{"n_layer": 8, "d_model": 512, "n_head": 4, "n_kv_head": 4, "head_dim": 64, "d_mlp": 2048, "vocab_size": 16384, "activation": "swiglu", "norm": "rmsnorm", "norm_place": "pre", "norm_eps": 1e-05, "positions": "rope", "rope_base": 12400.0, "rope_fraction": 1.0, "qk_norm": false, "attn_scale": 0.125, "bias": "none", "tie_embeddings": false, "parallel_block": false, "init": "uniform", "init_std_qkv": 0.0188, "init_std_o": 0.0, "init_std_up": 0.0188, "init_std_down": 0.0, "optimizer": "adamw", "lr": 0.00089, "beta1": 0.95, "beta2": 0.99, "weight_decay": 0.088, "lr_head": 0.00476, "warmup_steps": 260, "schedule": "wsd", "decay_fraction": 0.283, "decay_shape": "linear", "final_lr_fraction": 0.0, "batch_tokens": 131072, "seq_len": 768, "doc_mask": true, "train_tokens": 845500000, "steps": 6451, "dataset": "wikipedia_en"}
Each number is 128 + 24 x the weight over its row's rms, rounded and kept within 0 to 255. Layers, rows and columns count from 0. The size above them is the row's rms in percent of the matrix's.

# layer 3 MLP down (transposed), 2048x512, rms 0.0509, rows 1580-1610, columns 320-351
size [100  99 109 104  97 106 101  95  96 100  94 101 101 107 103 101 103  96 104  98 102  93  99  99 100  94  97 103  99  98 114]
[[124 128 125 106 120 135 132 135 116 110 104  88 156 152  90 117 126 145 101 128  87 131 141 108 116 112 142 106  97 138  95 124]
 [116 132 150 112 118 126  96 132 101 154  67 137 170  99 126 132 149 143 143 135 115 109 133 132 108 148 141 112  91 136 136 169]
 [181 112 156 127 129 153 132 104 152 125 112 124 127 106 149 120 151 111 107 127 106 161 143 149 129 146 133 140 139 185 179 154]
 [162 142 111 143 131 138 123 170 107  87 114 134  99 101 155 134 134 124 149 126  97  89 181 136 127 154 159 163 142 150 169 114]
 [129 141  94 135 124  92 118 144 141 153 142  85 124 148 139 129 124 124 104 144 162 134 102 102 118 121 120 126 134 124 142 122]
 [195 112 103 160 134 116 129 118 176 157 133  99 124  82  98  50 159 124  98 173 123  69 117 124 130 157 164 153 111 112 126  87]
 [112 159 167 122 116  91 115 116 120 137 116  87 116 136 125  90 137 139 185 152 108 192 117 100 158 132 125 112 137 132 113 159]
 [131 118 130 119 110 150 145 165 106  86 126 148 132 121 100 149 104 159 152 120 129 165  81 122 119 138 120 102 107  68 143 119]
 [ 92 113  98 141 154 150 194 122 107 158 140 139 136 117 129 127 121 179 111 100 130 162 147 133 125 165 143 189 127 115 136 102]
 [138 147 126 136 116  89 162 102 119  49 154 153 135 127 177 112 120 170 149 112 119 151 122 137 122  98 133  71 107 125 111 136]
 [122 108 175 131  84 111 163 127 114  63 176 122  99 163 115 110 116 118 106 107 119 150 100 123 140 125  80  87 141 116 111 146]
 [136 123 115 134 168 111 160 127  94  87 179 105 106 113 158 120 147 123 154 134 155 165 127 152 103 131 135 138 159 152 147 102]
 [ 82 161 139 119 115 129  98 128 103 119  97 126 144 147  73 128 122 119 150 132 156 160 144 137 146 120 147 139 102 155  82 175]
 [114 146  45 139 145 111 152 171 131 145 162 118 135 112  65 114 127 116 143 109  97 104 147  55  89 133 122 136  92  92 132 101]
 [111  70 119 159 144  78 175 142  75 126  99 125  99 174 131 145 162 126 134 108 133 138 115 149 111 117 109 157 141 112 183 109]
 [115 123 152 111 143 173 188  83 137  61 159 167 138 153 132  69 149 153 122 121 147 157 139  98 109  88 117 142 128 128 129 103]
 [154 106 172  99  90 106 173 113  79 182 158  93 133 118 145 162 146 127 103 111 155 166 111 130 154 137 127 129  96 122 104 140]
 [136 124 151  94 103 102 140 138 133 107 114 151  90  87  99 143 104 143  95 149 132 159 130 118 113 150 158 180 138 140 115 116]
 [166 135 129 102 138 124 122 129 112 142 106 100  92  75 161 149  80 106 163 127 161  84 144 133 125 132 112 153 165 144 169 119]
 [167 142 142 152 130 142 161 144 114 158 182 123 109  94 159 142 160  91 108 131 129 113 165 167 151 124 121 144 162 108 126 130]
 [128  90 151 130  99 150 158 125 130 116  96 102  85 127 121 134 164 176 150 144 124 121 105 163 126 161 146 170 162 126 133 161]
 [118 157 110 144 129 125 118 118 124 140 118 104 142 134 167 141 130  62 125 144 138  93 132 121 111 111 152 152 140 104 138  93]
 [140  89 133 105 181 143  94 126 143  92  61 122  97 138 114  83 113 115 119 130 106 120 121  80 139 142 141 124  96  85 127 147]
 [149 118 131 129 147 162 113 121 125  89 110 165 137 137 116  95 119 125 149 150 179  93 157 139 108  90 140 123 105 122 128 116]
 [115 150 141 126 138 114 115 148  98 185 111 111 124 148 133 172  96 172 112 140 117  95 141 100 100 145 147 105  91 106 132 123]
 [163 126 104 103 104 103 178 115 102  94 159 148 104 157 116 149 119  88 159 125 132 133 146 148 105  89 131 123 156 117 111 144]
 [117 156 141 115 176 101 132 118 109 155 136 129 122  68 146 141 135 102 117 123 138  98 130 191 155 108 109 143 102 135 129  66]
 [173 138 148 108 127 169 127 117  99 147 128  87 152 146 134 155 142 132 175 138 143  35 121 135 118 110 119 125 145 122 157 153]
 [159  70 184 164  96 119 138 103 122 212 130 168 108 141 148 145 143  73 153 107 142 130 184 107 120 139 142 143 144 120  96 141]
 [ 82 115 125 112 101 136 140 143 113 153 101 164 126 156 139 142 127 121  73 152 132 125 120 168 132 146 158 127 130 116 160 118]
 [118 144 152 134 116 161 104 132 133  83 143 111 131 116  81 121 121 119  91 175 151  68 158 166  91 125 130 131 145 150 132 134]]
# layer 3 MLP gate, 2048x512, rms 0.0559, rows 1581-1611, columns 320-351
size [107 103 109  92 106  97 101  87  95  91 108  99 108 104 103 106  99 104  97  96  91  95  96  96  99  93  99 111  93 103  89]
[[121 147 124 127 105 159 137 122 164 133 127 106 142 101  85 166 106 114 146 153 111 121 123 122 120 168 140  61  83 116 105 104]
 [143 124  98 140 127 165 148 121 149 136 127 187 133 122 122 160  83 130 133 113 128 141 140 153  87 175 146 105 125 125  94 130]
 [133 140 100 123 139 128 138 157 138 119 115 116 151 121 126 134 160 120 102 149  86 155 160 149 186 108 140 135 160 157 122 107]
 [132 185 136 156 100 119 121 140 141  92 106 102 147 150 103 111 113 131 117 164  94 178 162 116 116 115 151 146 128 117 104 131]
 [ 56 138 139 115 128 133  86 133 147 127 117 107 158  98 120 145 131 141 152 170 128 172 143 121 187 103  93 121 131 112 134  97]
 [140 123 148 113 109  96 114 176 113 138 104 111 129 131 134 133  79 160 169 131 125 146 140 147 216 131 143  80 125 122  80 117]
 [130 125  87 102 174 160 139 156 127 108 148  99 171 167 111 151 139 116 118 172  98 136 144 145 138 135  82 124 125 106 139 160]
 [160 120  93 122 120 115 118 104 141 121 129 138  78 163 127 106 154 128  97 147  87 120 148 152  90 111  89 180 137 139 144 146]
 [ 98 118 127 148  92  98 145 146  93 101 131 168 129 146  75 140 149 116 169 145 132 139 119 132 125 141 118 151 147 105 153 129]
 [151 160  97  87 127 114 144 121 123 148 116 144 127 155 159 153 127 144 139 132  75 134  89 118  93 118 100 101 126 106 140 146]
 [114 153 136  91 147 128 109 157 181 151 128 140 129 126  82 142 150 106 137 149 154 118 164 140 141 125 118 130 110 148 108 139]
 [121 127 103 124 121 125 140 115 178 136  72  99 131  98 127 102 127 121 108 166 111 163 109 113 138 118 118 160 131 161 146 152]
 [110 131 110 153 110 151 126 153  91 148 115 125 127 130 131 116 136 134  84 122 118 141  81 121 193  95 143 135 152 116  84  99]
 [139 121 117 142 140 101 157 179 115 144  65 129 134 136  82 186 176 119 126 149 120 131 156 165 150 125 105  77 134  92 123 111]
 [140 141  89 136 114 118 108 150 143 153 102 130 133 130 125 147 137  87 158 159 145 117 116 158 109 124 113 119 142 134  63 115]
 [101  89 146 142 115 147 110 160 133 142 123 147  90 155 118 120 155 134 130 156 153 134  80 105 144 121 133 150 150 120 147 149]
 [138 121 106 120 106 134  96 103 162 125 101 161  98  79  93 168 113 188 138 129 163 133 149 130 117 137 164 129 135 126 127 144]
 [128 106 113 133 107 130 115 108 120 153  92 136 142 146 109 147 159 137 172 156 137 156 129 148 163  87 116  94 133 133 108 142]
 [129 122  91 147 148  97 149 123 100 159 129  83 105  89  87 168 139 118 128 100 108 163 124 189 128  99 155 112  98 123 109 115]
 [123  98 116 143 124 117 105 142 140 144  76 111 140 138 118  96 119 111 122 125 111 119 140 124 134 119 145 157 131 100 108 118]
 [145 182 152 155 110 186 119 150 145 150 115 101 171 101 127 146 152 119 109 101 133 159  92 100 168 156 138  99 133 101 124  97]
 [ 74  98 145 114 168 132  85 134  91 135  97 137 160  70  57 129 133 104  84 110 105 132  96 169 132 139 124 104 126 157 132 127]
 [128 119 134 160 114 112 131 116 132 137 156 115 147 142 131 149 127 176 143  97 153 164  93 104 120 155 133 123 167 102  97  91]
 [123 146  66 121 115 159 113 152 128 138 137 135 134 133 142 109 135 132 153 116 147 175  96  99 111 162 167 106 110 120  96 141]
 [108 130 134 124 111 146 147 149  90 131 114  97  99 143 139 116  86 118 137 101 112 152 155 152 140  92 114 121 123 123  74  67]
 [124 120 141  96 134 162 120 141 135 125 121 140 104 151 106 116 159 101 147 106 104 120 121  83 108 175 121 126 141  93 119 102]
 [125 127 152 116 133 151 125 140 173 152 117 112 151 121 151 142 119 140 152  97 139 130 118 154 119  97 163 147  98  90 143 137]
 [144 143 116 119 138 147 112 166 148 108  94 145 134 123 145 137 132 152 143 123 127 195 147 152 131  84 125 162 128 133 143 145]
 [136 114 102 138 113 112 147 139 145 108 135 111 101 124 133 103 101  96 118 123 146 123 137 174 147 129 157 122 176 160 152 133]
 [123 130  88 122 103 111 154 155 110 137 114 140 125 121  99 142 109 148 149 137 155 178 135 120  92 103 167 137 144 131  89 131]
 [120 151  95 135 137  98 113  91 108 114 116 155 145 121  81 159 136  68 161  98 134 121 141 112 156 139  95 189 140 108  96 139]]
# layer 3 MLP up, 2048x512, rms 0.0528, rows 1581-1611, columns 320-351
size [102 107 103  97 108 103  99  93  97  97 101 101 106 101  98 102 100 104  97 104  95  97 100 103  97  96 100  99  95 115  96]
[[144 113  86 119 131 134 177 145  83 130 130 127 157 135 142  77 115 126 111 143  90 115 121 135 117 126 148 148 111 134 130 153]
 [117 120 135 135 107 153  97 159 159 102 110 168 130 124 110 114 110 147  83  83  95 123 178 103  91 141 157 130 117 124 152 121]
 [130  97  77 101 116  99 169 154 129 145 158 117 154 116 133 110 115 166 178 161 112 116 158 102 139 174  96 155 157 132 150 137]
 [138 103 154 118 114 108 133 157 111 144 142 146 159 133 158 108 111  73 149 144 129 123 112 114 103 138 122 114  72 120 160 116]
 [166 112 142  94 128 144  97 165 100 117 150 127 132 162 129 163 125 108 116 138 105 131 138 121  58 166 163 127 120 131 121 157]
 [180 142  95 175 134 136 154 140 116  99 138 157 130  96 130  81  89 159 170 148  65 128  92 121 162 146 128 145 102 123  90 153]
 [ 92 119 150 156 154 106  88 132 128 103  97 126 183 148  94 133 173 128 142 130 117 137 110 146  94 148 144 106 119  72 138 166]
 [146 178 139 144  80 140 155 114 153 107 126 110 139 133 100 155 139 119 142 126 136 132 124  88 125  93 144 124 111 116 103 118]
 [ 92 101 122 151 135 130 141 143 140 128 100 173 103 140 150 110 120 126 126 147 121 103 167 131 131 108 113 126 143 128 162 104]
 [124  94 126 142 138 131 118 157 121 150  81  86 175  71 134 132 117 118 144 112 119 124 154 110 103  94 132 142 157 136 114  98]
 [128 126 127 101 113 159 152 118 152 131 135 127 131  80 138 128 153 121 126 150 170 100 154 117  79 113 115 167 117 179 149 135]
 [131 115 120 115 129 119 129 100 133 128 152 165 161 120 137 109 163 128  85 121 121 136 165 120 154 156 113 131 152 182 118 132]
 [137 155 144 151 174 134 142 105 142 154 108 142 133 111 121 155 150 132 106 107 100 140 138 120 110 137  95 139 137 113 125 133]
 [121 104  98  94 139 130 163 132 119 141 114 133 122 161 132 166 182  90 159 142 149 119 119 126 175  97 122 144 173 129 143 125]
 [120 160 149 119 136 120 153 108 163 125  99  96 133 134 111 144 109 127 146 110 131  96 124  89 113 108 114 110 125 131 100 118]
 [190 120 122  89 112  93 110 111  95 129 135 137 148 164  92 128  81 182 114 116 104 125 137 137 142 164  87 101 104 139 100 125]
 [124 152 109 124 116 114 119 117 148 129 131 146 120  81 148 153 139 160 102 126 114 140 103 101 130 151 143 119 130 129 138 118]
 [137 123 113 151 193 135 149 106 133 114 127 132 129 113 107 168  72 120 137 129 140 135 125  80 128  67 147 155 124 176 119 113]
 [167 107 116 116  98 158 157 112 133 110 107 134 142 153 113 111 127 109 172 144 177 118 161 135 128  95 140 134 107 117 107 123]
 [137 118 119 130 150  89 149  91 130 151 122  89  94 125 122 103 135 171 125 143  98 123  74 187 156 134 147 135 172 118 134 164]
 [138  88 179 125  93 129 177 119 153 114 138 157  90  68 124 125  97 134  93 120 107 131 127 102 144 123  95 118 133 112 169 173]
 [108 105 120 133 160 121 144 108 123 110 118 110  96 106 114  88 104 141 113 132 189 125 166 115 142 112 141 150  96  91 136  92]
 [144  98 122 104 129 108 144 142 103 129 139 135 100 126 156 101 141 137 158 150 140 120 152 138 113  93 100 103 121 111 107 105]
 [ 62 129  99 122 146 116 103 105 132 142  91 137 125 140 124 174 115 127 132 142 131 134  64 137 105 130 132 121 141  94 135 113]
 [146 120 134 168 112 147 138 167 170 136 110 167 112 136 108 152 148 135 147 128  88 131 139  97 142 119 149 109 132 114 127 113]
 [155 141 138 130 132 108 171 156 120 132 107 161 146 153 107 148 147 110 146 125  87 145 135 120 108 127 125 112 148 130 157 160]
 [156 152 134 154 171 157 146 139 112 123 118  97 140 129 120 115 130  94 152 150 128  96 102  93 113 107 133 121 133 113 138 120]
 [159  78 106 158 118 157 141  92 117 104 180 101 129 120 136 113 107  97 136 121 196 155 114 123 100 123 119 120 126 114  91 130]
 [107 125 129 126 152 121 116 132 122 134 158 145 131 135 117 136 122 144 127 103 115  92 139  90 147 142 121  93 124 135 109 148]
 [163 142 141 134 123 125  97 135 115 140 105 108 162 131 119 147 126 105  84 111 136 122 119 130 117  95 144 108 127 111 191 103]
 [151 159 112 136 114 128 100 102 110 156 137 116 123 110 141 141 127 126 148 126 117 144 158 130 103 140 113  86 124 142  87 170]]